Weights of a small GPT-style language model, trained from scratch on English Wikipedia: attention and MLP in parallel.
Each number is 128 + 32 x the weight over its row's rms, rounded and kept within 0 to 255. Layers, rows and columns count from 0. Numbers have three digits each. The size before them is the row's rms in percent of the matrix's.

# layer 3 MLP up, 512x128, rms 0.176, rows 473-511, columns 0-127
130:096147092171143088112139185135160126125149091148161121115119100145131160124116149107129124097063120182106140094115098154178102128116162180142128142152090048130152123118150142110091105162128162153157193163115126117050137074098202102130197144105117162153140117135149079146112112101076118089087151116096086151182099099156123132104153123095145118119111138207135154039132108212075125129145
095:170116153108153171161146147191102144144143129118143126128108160087169146106160140175150140090116133081155131123120150112126083070158135161110149143166129145132141078062136159100172089096125107151130106107108121163107081144110189133122185173080100099106164147166087078107191150156165154125107138177138147100141161127116040115064108184132198140111163143090156158110127108085060126056103
116:153090109173149082072118113190160146128092107093144124158169129154117143107105122108123114063144139103194173089107163110150081107133098159125119085210146163155162069132096149138098146158145106151117198147087088081088131167083136151126107128137124138152102132125128158108130180090057127167115118129065037090143126147147125155120132116120088118165083090064137160176153115113082107131178
084:136132102111070092126127153124150120080156093091144084125119098124115143112080159104179166147090172142136111104191155114129111131153153137092109184163112130130142098121146123101126108139115098173156091152107100176140101138093113177063104144098105037154184120091109098093074093158112152148097131167121162078134141128058133160088166103108120090066108197112119182135117126089149134218182
113:112092158168140086130131141111150123164124143106130136159138065176065093111075150153113143041153079160099141114155179144182084195090112146140166141131155102151191138108127113130143106121168148096156197142171187133090111171151093095091149099185117144143139074094124095118155144100098118137116208095131137126067097075131168135131178179112168143133091172158170141107119129137114103132159
127:088145126097152088161159154103135181110123173107162164139155081144120116113164129201076116127123095150136104125148164071090177121085160181141124128144151150090141096109103099143191137125172111102162190117090163097083059119103135070117116177094154145157190103107130075128123115149157127090151131176170111152060152155114129145075099091122108161092137150111125109149154096181186075180161
118:107120159137185104128179098158106137157136101137125156103099104140124186128133142076124145098110096099132134183119157153198126130097138116124156077177168150126074138059086080147156111094123118077169157066121154123139112173135130138062126194148116147124153093113121125153138144175127153149087172203114138091128161117128139119141139135113105125177208133092106127180156087103189135192043
111:139169106154138109113137145181125107115104111142118098080102107146127144114155153115209178108147155136149107181134139099149082155124151119162120176115136113153170129060152144128150122096168165152120168083059163139169161093129212090090143161128181159127090135187102139155097227135155166124176119138120117141148198117142064137140101130111153124162179188075102148141149101074132098146112
077:097193107101116140149154141114114092103149171130111105122106074153149150123094124092097121148116113158128103175158057116137143096117104172137118121111154165100121123094147138137156149194132143182153141138098122122113087132087165128113085137113178150208139117126139134135242081106188166102103108117108084121107152133152084157135058179129115168143122159120123179205203100163106141141058
088:149122153074111175109128200178098108134084110137067080101097151095081157130058139129079130148110167133131141113146141116090165179104158139159013135122107152126105115119169072080177153079138131152135091148090138122119110194100179117151110144088107174091091165083104154155146160157124150136115137159091169081103128157128123068143152145120193137104158141125184116130140130127099092145100
089:109121139145141109176136144096163175080115144142106157129079140112154125147116114057079175071108176075140086124147146111168100151119145148164112155104133134110087153119075097121165157035164173152164093166075066075105207163150184197145119146099180108094173169151162126116121132136150136147105086152121099156122148155063159126102161148141107109170118157091123143130136127157143129072119
093:044142155077136163148101128146188143119147079083128096129130173167099128140130142173070170107111147105138124097178105180069131120117113121074092086135089183172090099153079188054105118125105136071151134129079172146106153095093108096084116116154108108123146115115151105172091132119072125148134115095140162087091132121119107093122100164098151125136155094165105186090221120120135145148097
112:104158121107103135197103101142143128165168175107120142159070104138116136143150104133099099132101151160170104132138172155126129170045111103150142101111114184152091143143108084117141097075128140129152097141143132034116131121101112174078107209139128115102168136109121140106159116104150122115140163108147223147071070168077095095158108172131125133203194129129171125141200130114129124136086
081:140149168139187155141184117135157106154097100178118199106125122137120164163118107157091119116166130102152111182071152167179111099111121176156142146156146165130112128054146138101144143161080069111130127113104132094111146143095161129120129196113155094136151112227102124153133096120121172119102162204200112110110194139157117089106123123153167139175178108084105142089145085164123163166086
093:087159155096161016156119058156080153142129155088161075179122147141133149121133125152187115131123128070152126142081089120135103120100120158160087162084157137148120086111153136043165133104139159127101144145095182120131220124128154073112114063147128099103148134187153182158101118101104128111172129110131100108094142134170109140140118134113084177177153156144110107163078138111161093104120
069:129131080101140084070184160134129123118148067065137086185110105114129133117149121163094135118148161149094079130120072151132108159104164079124095154084173215101093091124119152141157116084085127112196094110145157083127155142184143092101129166096148167160110184133084137094157084118189099124132111165151102140133104111056138089113145175163133149158112071144094105177163134144174115143104
108:136151075126079115115132139180101136129086049116142120100089103177124125122130088067122188117100100112144104070167102075103158130107117112151150100126139140116110178074102143215135187141106128171069146073127127164139186131100158128138104134096226133148150177168165073120153122086147180114123080113087152113104133081087155091144155142136126125176105165164116167158131122106145123095133
101:115144102127138108147141115185137160118157128135183148153041129086103132147124175099145174174150098109162109101111117149152105150148197144156059137089142145175098136154131118144125096132192171141122158106095045088112135120089188110081090121118096150158124142124107120085156187127103126120056123175140151071213132135161085112123161134090119164148103205123141119152079155114139128076125
110:145097080113120107137129105143139117112142178133092133174114136128103133123125140124074128155078147107076181144129149161148142132065091172152046204121127119118177094136088153158083166123205162169114215120160124118115070124099111128088136141118080147128102105149132123137118112073134165121121161129165133129150132142096082132134124193140185149159160212141153103120091068127209145122083
122:136085105061134108142197113090123075079151102163103140154107144124166218171106099150081155146126155157125148127111083055153130104159111112130075160128163140039101116147119127160134132153107145123146141165141230163062120199129157138107133147087115118123119119121129122148103148112118186117088129100120131105160110137119109077127082137155158149144082117119076150150116122126211186115108
111:136116192180152130125111173129154120069140111155198140121155143144086136090142090146080130135159103131138115168157108141130109100128103118027151122073090144191093113138112102172135152197122147117101154104149128118080162121112090121117078118112117125148117094097083079140147128088097166131138194207100130150135133111140118186102171137112106061163210070166142113161135129158174168123113
121:079181116132147126181127100130180149126129092178114091146058129130064138178139123113121115083082117130202060111115084146146141172094135180209139122143115125148143120101164156104145113049160130088154077130089172111157180160113174193127101084130105121150138144161119173127116134089146123142116138176169146127082127136116116134120071110133135083138166163130120099106038131092163141121098
072:110144099133207092101077147115134104147103138152122097168061108136116087115107124164122146074102142115118120088134127139139082119181112128076131120209125122144159131094137093083104042114153097143118182141031148108148072156089157120125100103120146072164140118195096171137121171153151103142113115125169171098039133135098100105183084126114119134105124120142157112129118097180110144092085
072:051180107105145121113135155102144127141136083142112092109147156092079064193124156106102190093105111108147136179110148115132148098111110101121126137115150151095184135049114077152128151150134171194192121128110094107093130150086139095103113096132123102152128135177194198108138141123166190124133098176085131164126200130169111112097148139106121152138142170059149113142144050129151134103096
128:109169123131137089138146134113115156147167121108100074102154224134109174141103109159110195125125071133133098165108115133131124092112129085151110094086149120131138168179123104135153117174142129149123126166098127084128149151059152076092087121084133104137154107188181132182121172100166087108168100182112130177145179115125084164185218134162193133173171104093094161155126109155132133129100
124:149146167153129104111092147097207135059086125147163081084113089183126117126164172112133173114130118106136149163146159113165120177136097150157163160159089140143102117127130107188112084131149134118138104062114167166123094190085149178072110166132145078115143110086117085173106102095082170139170158152146100043119151089146169160177172120139111113104146092175163103142127111109183130175130
046:177137120065099173119134138120078111198172098131101097102157126135131082137096081102102128096181134137110149144102149146168123130144155095158148139106147179170155127134086115109116112131110129108210141077083116138092082134090115116136079071137112086183147182142110089139187119112096126177070193130125138129135158144165132157122140103106130096202145172160172070149046167178157129122119
120:134136127115112131106123154231117173109104079122137102111005164121102139088107146160111196136114134169129101157084132140188100122108162159155095144111148156153121132099178106159158157155174175136139141131147149173118129109072163150150175146121119176121146133104058142185154114157102160107097174170120132173145138159125093149152071157104120120151087122120088070127165129112193081122115
096:092112148122147046093148116035109140129134141166101120137130169120152152102119160130138158144138111189103125171142125124105149164123144175167112126145197109131193124154079123170171190120151129120178176112122123104141058110110163137114116175167127127164196121143096074125157120131112174142093111125143151149125216173076138106094180140133194179138197131118171138138137130094130081120116
106:105199095162135128178201152127129154179187155137160127153098169156118140171090143145087102069137132110155106111140133069156148084124197079126112162063113153130110126086132166087110109109097164131169083090138154115117134126090147184086129134107167119137138114146216117121105095159120147128156083141128195121178135149104125081114166152070150162102129091142163131177168102126183159100163
119:099140144051148160149113097111119126214133135110117153177083081078113154130123158123140105059119154118133130112102114160175138088134097131194091209112125188152154158121151122153139107136145166123153134138144100146160115182087142123120079124135151145083106117161146090170142146129116120139139100139098141167137149136106144099185120196148125068105137149099137168164248046109108122146094
128:120177089087156062071135143088184163127111076109139117137086134134116055144116164141099125105120069135156073162174176076106095194161084165160153100102132145151111131109129133192109163127147153169146126123106144124148225110107171150131109121140144101150167182163101174097141116115117165125175137166070119119113112172122160138098116118136145117099091192156160088163142183135150107118078
108:107058119157151115076133103128078114143098142126186089131115096141077139146194095185126133116187194166080091134084167076125093151118110126158113106153121172159168139105098111140120163152066155069119114110071133182131147169111093119143138129117052195128162144143115180132075115116082110120118101120148061167073160136110146141096130138122119171162080163157125147154183144121134083142117
066:143178108099132140141153196187082086099162131134145115128086122131134176090101123128086149127106133183098160134186174123139146073126073132067164159100182093101147093094158128170152189124160132150095125141115174092109071161087164123129123191136093169124111073090093125102109175154111171143075094132121169090106105124104179122131151096120044155145124104161113150179144166085109134134152
093:081164120138086097143161118112149118142121084150126107202081162119069110149109095107130143119126148128145030165142121135114161120088157059128118109120111149114101124151152201135175162087097192160138166066078136130157100084128151105151143157147168119199183145130102152137115148133068174057181127183135155134140093106088156103074158090092140185123098138120126137109159154133140134102096
096:120075167110098106123111159194139108184077105127150099202099100105124080173116132134129157121083134081140051089145168155142121117090148106166092117111139157176087107099132119127153110070143135139111106123120165104116149110109123193096139169135103104181171168082064159107118137132077134110045101111090184121069084177093108120136178169138139128136145178138143137130154142132163190100148
038:118117065111134126116136127188142115085070090104129085163106098138095090120155120109129118073126183139120165154118113164143119048093101100079123130182129177145104146084058182164070161141137164127117166122135115125134187104114095174122119080151116108140097135100130107087131138163174170194126101118144102074137209137181173120105169134157134087195143124126108093131165123060111148112138
079:116096086123112121127165130098112179068105126092154150100103116143102170134181095175081156104160137112124183101158131163150125170099079113183092188083126188139066099141119096149140116195086138128175183080091094138074097162142130125115138123116126096127123091044121118128141143098152154115124143094124122132130174114097160150130158147174164092130120190133202097190124092173148177130172
118:094113172152137120113118160112092128098094064125106121063101142165115133126115137147098096132110155156121120094143201121166153180112167132156187152147054116122048128150133101093126145123088141140082151078127194157091198135092119123052087110149122151161141121106063089094111094103083194108094106089193144141144134136115137170144169167093086159147109145135087065118145140124121131091126
# layer 3 MLP down (transposed), 512x128, rms 0.0398, rows 473-511, columns 0-127
137:145184136155154135146078180079149110131180117075194092154128116129199144154129139123162121128139086119141155117065175151098111141128161162102131089137059089084130115128151096164064120090177120122123121151132169144077039157152099095097141149114157146105118159122143115074084105128166139134098100103099090151122169170161167120097080095181164140087149135096107134097065083190147137124111
091:185064174120160195171144112112133123091146169089145111112156112161188180115179157167115087136100073150116103153116081152215110142109142101183160126117116103120102185132107084200123083087118116082092128104168088140143134105196137118120125092150118138127148170126124134129178113174123114117130115152148133186185170139085122169179144101109153120107150079147159179115145155118126067129162
119:162102124135124095099112084145103138117164137142161148113175124156107182135111103147121091137131095094212119081100110115200129135129139117120082105170126125157130109137105116083096138116164096118126173138141091060107043191100116143130106106121161127152086109089102168069139209103055139172085101116035090113131148101143134172168095097140090132134143117062153184166118132101147137123118
084:190183124118092121058082130112150118059167098101177157086119130150132166125087114116127133138098126123143108106130095162154102159079113096091126169111110145163090136170145125134103114181126066167160085080136097108180030153141116093119151133106180113110170161127127074097142092147126181181041105139118122058116125128092123158170166097178096112103095136120126144173088143126134147142126
109:140092159211132092165101166068156119153187162098200124114100124141161113102114108073190118116109066104118074152052121162139153190120151159057116112148167095122140102136197147147150092142131144100088157148175100152085193170106130130110085125115142123106095163145157142120114166162147083156150104146174115144130110117116122093095130102112123096167122131164082177080139142103180112151102
121:177048104023125097151126127136121114068108220146131127148122148128134130104117141121110130180167087134161130112119128130145152117083164140170153150128110131054094146103145133088153053104184128092141127139143106134138104112140073131226103082173160107146108107142132183144094144179107115128153120113148130152136123148174132142101067141079140208117114126087119078116078140142143155112106
126:189059200101103162100119084109101075153024097088142167149176102128179100086123113118142123098100066107112133167147132165162102113102145089126137136194150102097118161113116099104102073132185138086080141082194143152110160148115125123121134157182128126103134125158099118128098075164065121110144158084136107094147107095082142151119130141140134133151200122173110152113137063120145132126125
114:113108120206127080131142143051133094101060042100124115130162132153123166098117146135135155091120126134150090197135154151099098132102098096169098123090163118176096109101149141164122082095120184107100144100095103095171122106113164052099117155131132167108106123177124079155111188116097183077126142110107087186150204129101121175130102150137142124126150152096134100184133092107150160164089
072:148149158099073016142121161077109127059102223119109155150107118135150098103138137111138076165122146131105142177103109111118201123061112136165137135098125154121146097170144155106132166173154089112112126132198087114157085118147109141144112162122133148118157070079149125138147117130135141160129142167132118076150150123165137148183056149132153149156084097139170177138107180143137189169100
094:137111158136117166110193170121124074117099143134071169109144133100095176117087065124036110126125108138180137064082113139110098167066133152118052142184061171149132137106163092129139199088143115136117138114142137194134148110144164129182111113078111175118081100132109091159150144174102104133089134138159136083130106177060112111078116123096133161150122105136162115130100121126091092144127
087:094124076120154205161134161160176145120107221142153166168114108089126158140127119121122136110041194090114097091106156128157110156084113137163084114148120138112091177095107098069142075082183161186156096147097107070141198126160128145130137170119163132139103113139133145166135162097155117157105173102101151143122116120056100165120104133134153155122151168139163160141152138147117138079193
103:098138156102128115180115106154126149107170086096123125159098167127120130136151125134043183112132191109135119093104111092050129106112145115090120082098065179145154108172126146079154142162138099098161168170091196104082119042102109112061114122135127127117153106120171120159097137093142140100178117073126141138143127165142093098079104173096157141105158131121131165068148079125170181142070
116:121097094126121125156087156120146127107165190113155116116114062135158125135142081159097121058132110099159128138087172107144107179146107114079145090143112197106117123099107095186095089092159177081145131160134174113130117094154122203088137192166176104076131131155115131119168108074127092097173128091120150182129090112145129101133160122168058104157214121084118150091121137114167069124125
082:170136115168115141157200137106132097157131125122118170124179148090177084120132166083126140183151097135153138158100132169106148114132249145104148123203136098134144100099140129087148078110103133139132064133178101075110132101131179147163151088118094164123150178097107111130132097157079158130158167103144126043151121082168151143156109114161151154115129124121132180084122120142087218129144
095:072143112128114052134135107106076101143165083106161111139147134166117126119142096137180129111133084119178150141128159121133073101151136216165120195126141145082149100094145096035167121114135160105100091157029196114180145146135176077127126126129132070195129114140125111091114121174171134122159146103146061093125148138127105158143114097089114113106142149094092094113116091167126123157135
076:121153087184131075105150150140116105081104066135153125149119147113149117135165158166118089121127123192115053147138132146144169120088125095111108143162086155068084101102106106160138149067075117119170147048120107100096110129129147113138093138115112118136152163170099187074115065126195096173118121078137163088152107122105158078134134143158123133079190190115084110135111165167181082132093
108:085172068124120097103111164137120153094040109070153132099154121161154162157137125112120161106139089122072130078207134107101151136115122157134119097114155143182155165079138125193076154126114148197105148109135099121133157127110136122177162131106215117158155156142174068140156110095130135134135205083067134107100100100080164091149177153131155142155123108210114137106132157141136122143138
106:186125075100175132143192128138109124098101113132134138123074211134091100140086112098111126129111130077113091072157127101114119138104118143155107179081172150157146162127109141126192079097161127156077113081121084156115136105110101096088120076123117119150115158162095132088136205087112123134079131122160148111176164144157111116155178137148129187119083203127157123118132170053144154062172
105:139096082101110113148152139138130162131162134157101124142161176070086084118128126103100147179080121070092164148103126164124111163118076200164151140081085104134198116112141150145080161111161156158129162134143147151171148099145079200090172155115158117108116119121167111101162096176123141146128161150085086138145093154102099128156216165167202123112102188132164089111125132115183090091128
125:114068132092109074153155168120104126110137142147048188156111168086148187108135090176117154122120138142169116167105064105116088147106128159151094078104113183070122094184091145193097183146122148094114080127129144121103173121159103113123110090141142072092123128143084173065099172125130140178130150083125104120126083131088147087086106079152097129133066109084112135119127150112194155134121
107:120117160118138147179145148125173089109159135137157167128175133126182152128148084129147118143182128137136059169053111085100112160047081169128127159112105134155094164117137124128124144131102084089102068079174173123073168159109135121151061113148121120109136091160133152159148092151197116177135133078071153132145141127132140204185091103131090090168191096128151118133119125109146155094182
124:170089081186158160179120126111131120207134124131060118121105129163107163102094127130088144103120123152150091125091077098164130152210152160157190131158194187126127140108092101163145101108144141173099024137082161172123122167110118104142109189125124155155139099110081130100153111098112191138094157140153143070121146107122101143131118131173127123176138105103101126154115114096115050143162
067:146121136116102173163093153089101154126151169100100206176146140125151173107135123137146103185164082118151047230149128120098139112081196183153113102078118142149116141113127089113096168145117084158112112115225152135090061099161109098177143146105142105118156129125189148088149163160105163147128118113125086146156091151135145166136117062153146148123106087128172172113104160124132104133125
067:077217076142170129108152127073116124160131093176120109122147083107104121164151119158145120119058121100110168177117161078103187117116153116132105147065121127102154095114130099066069135179140095102185140189195105133106103120162121111083169055133150127155125130141186083130180152140083157177168121135099164117137162113139119149174143145154108132122103120126194096128113091121101120082096
131:088177163098152068118154121078097170160118079110129121144169140104104155201111116128176142153142095143110131092160127108101087112088090124144107137091140145116103107150150118109178093174148077115175122157120129149108149132108236113088147131130132178123189090135168128114138125097142090102147134113131114154143165116167094199218183169132169085148171124082093183126190120158130138162131
120:100151174151080111102096139162068096074127146095105164132125165076171099098152118134105124151110117152083137164154090141162068161082102135154120153147101149179103138114117126147083182123199082133120125106136097197165129094154112124154165093140138124129149083115150118152114151147133140093140133063131152137214102178099149125149134144161184032153191087106130113115175134086166125155076
040:069143105126123158114117126090128136105135147163136159113114125131142131109145194155166148161123111141140029142158142147103115101134147171147104106120085104118082115143135108128079066076195085136111149166199099194135152072166180110160168154136118139146160125102101201122102163136181150153180052105110160100131117122093137115140165140119118152097102125038138203155141140178142137154120
120:179122190153127074100110159158124144103117080109105131132062204157120134125097094197066135145127092127103119105135146082179131074091164145159158148128109148138140153111120116117157194137154185141117092140166159183060142135088070139144160127154102113103164142104105067160161110113107130152136181116197106185123136134129081110143099097107146148099067125072086097083116162109141131088155
103:110103100117103136084085090086110132161105186136134100187099151087108188126143138101184169145116118137120130153135064132169138136128151129122107140151159114104185107157127179128177114173151120164171232122137199118115075098097154140158115123155099132152112118121099099130204098112116147185133113077098183117124179193144115125074143146114123119119204154097137084163163122073129091142115
105:158171138170126108174221171105079131129183163116127142102105133150115186124120126161118138177123144127182129140093106129139151091069169102137125148077146186141092143096174143096075110131066168055111095129145122108085099129143098146091134152094138134138135098129203089144091132195099140181160083144127094115168121175075161106138148150133106102119143105108123093101154143118084188062151
108:118141181085067104117136141105146096160182128115169159135122101124153102148130153152147108131153144100104151148080137174175115148132054079188069135108144115173113138180162162142147114116108141043131117145194115127111173108184106139156135092101235169079128122151150119149086134145100128179106135163091133135133149178096230112120146156103110085158088137102104163106129156125135138141102
133:178157069102152055094147132122148146167159120160141132122144153124119119142095178184124101136141107138142084148117137129104130192124097131156182140129178195140102144061177108146144126114139143217144132098107120099140130136129159114167105145143130143158156120107148114142154093068168233127197148124059140044128115136130164141191127094152116162053122124142180105129130145118152159130101
106:137113134160140098130148116130081101077155143100129109086126049177112135167147129168161149188158117156098120157086122080135105166080131175109152078089129121097084182088128163157123129151119129067118113124083108157128123168098077121118120164148136164108125120135142173128076128143086123084073086123101059184075186147128178169123118103152156151132050185155098132164190115105141078153120
059:168158187151172102121109142117124125114084173109099147124081163121186104162032114133123098077113142151065154128127084159152140086081121155152133153147113103127164086155170145064093132147169185122179099171113150057170088121078155153180137095146140181125104106135175117108104178146120140157110099111160127117156210123095132119137143119126094143123119147173112124128114164106061190156140
095:071147155103106124106159107072179136134140111141162117141126136105104148136162137101105116126131125142137000151124131156074166115073141062131134098161073167081093126099119218132160151103137127174172109097066159125114062134119117096139134156126167080165142143134183150174106125175176132113195103169132112141133148094129158125113122151168092132082109075113145148096167137134140111156151
096:163144124152109058089106124159187127138095080160176101135131073148134105150106106126141178087059108127116072107108193189153108132087179113117102138173119103172129130164146069150112120183158174173130096138134123100133155083109152148093178164135142116132171162099116095115133151190136118082029106076102177140107123151137111126145137130142128139111178165151129149112105137127149177151208
034:152153122067169092187158129098105129134161147157093132159147103117177112155163144191135129183101082144147101171147120117142167047137111132158105062099115073098152129163143123139080105117173048128147120183099056142143089128139108151108105140138142099148151172078104138081117128150130124114123156095131151099160082165093083091130047094116165117068140094114188125158158071124142106108120
073:142097103114154159150057140157106163113127193154115104103136162097099149128190114170111141145110128172160143086128086124140086144152110081180113129098097141144111157141114125144167102127165098145193131068088094130083088098150170074186146080140138096107105093055161188132102152113164084130156118113165155160132132120105098136122161148127209091122181129141197155195145089121165156089154
115:098094166167138120152127140081096138136098062121100147083115157119127114135160146133101119117110158128150049067179204173148095209083089131126123171109097101113085136076097123128154160122159176193114125103080113172110200083131083157060085132126158122138083146128123127073154147133077175135146118120116168136113159135191138151149175154168121103084086153128097112125105147172123129108130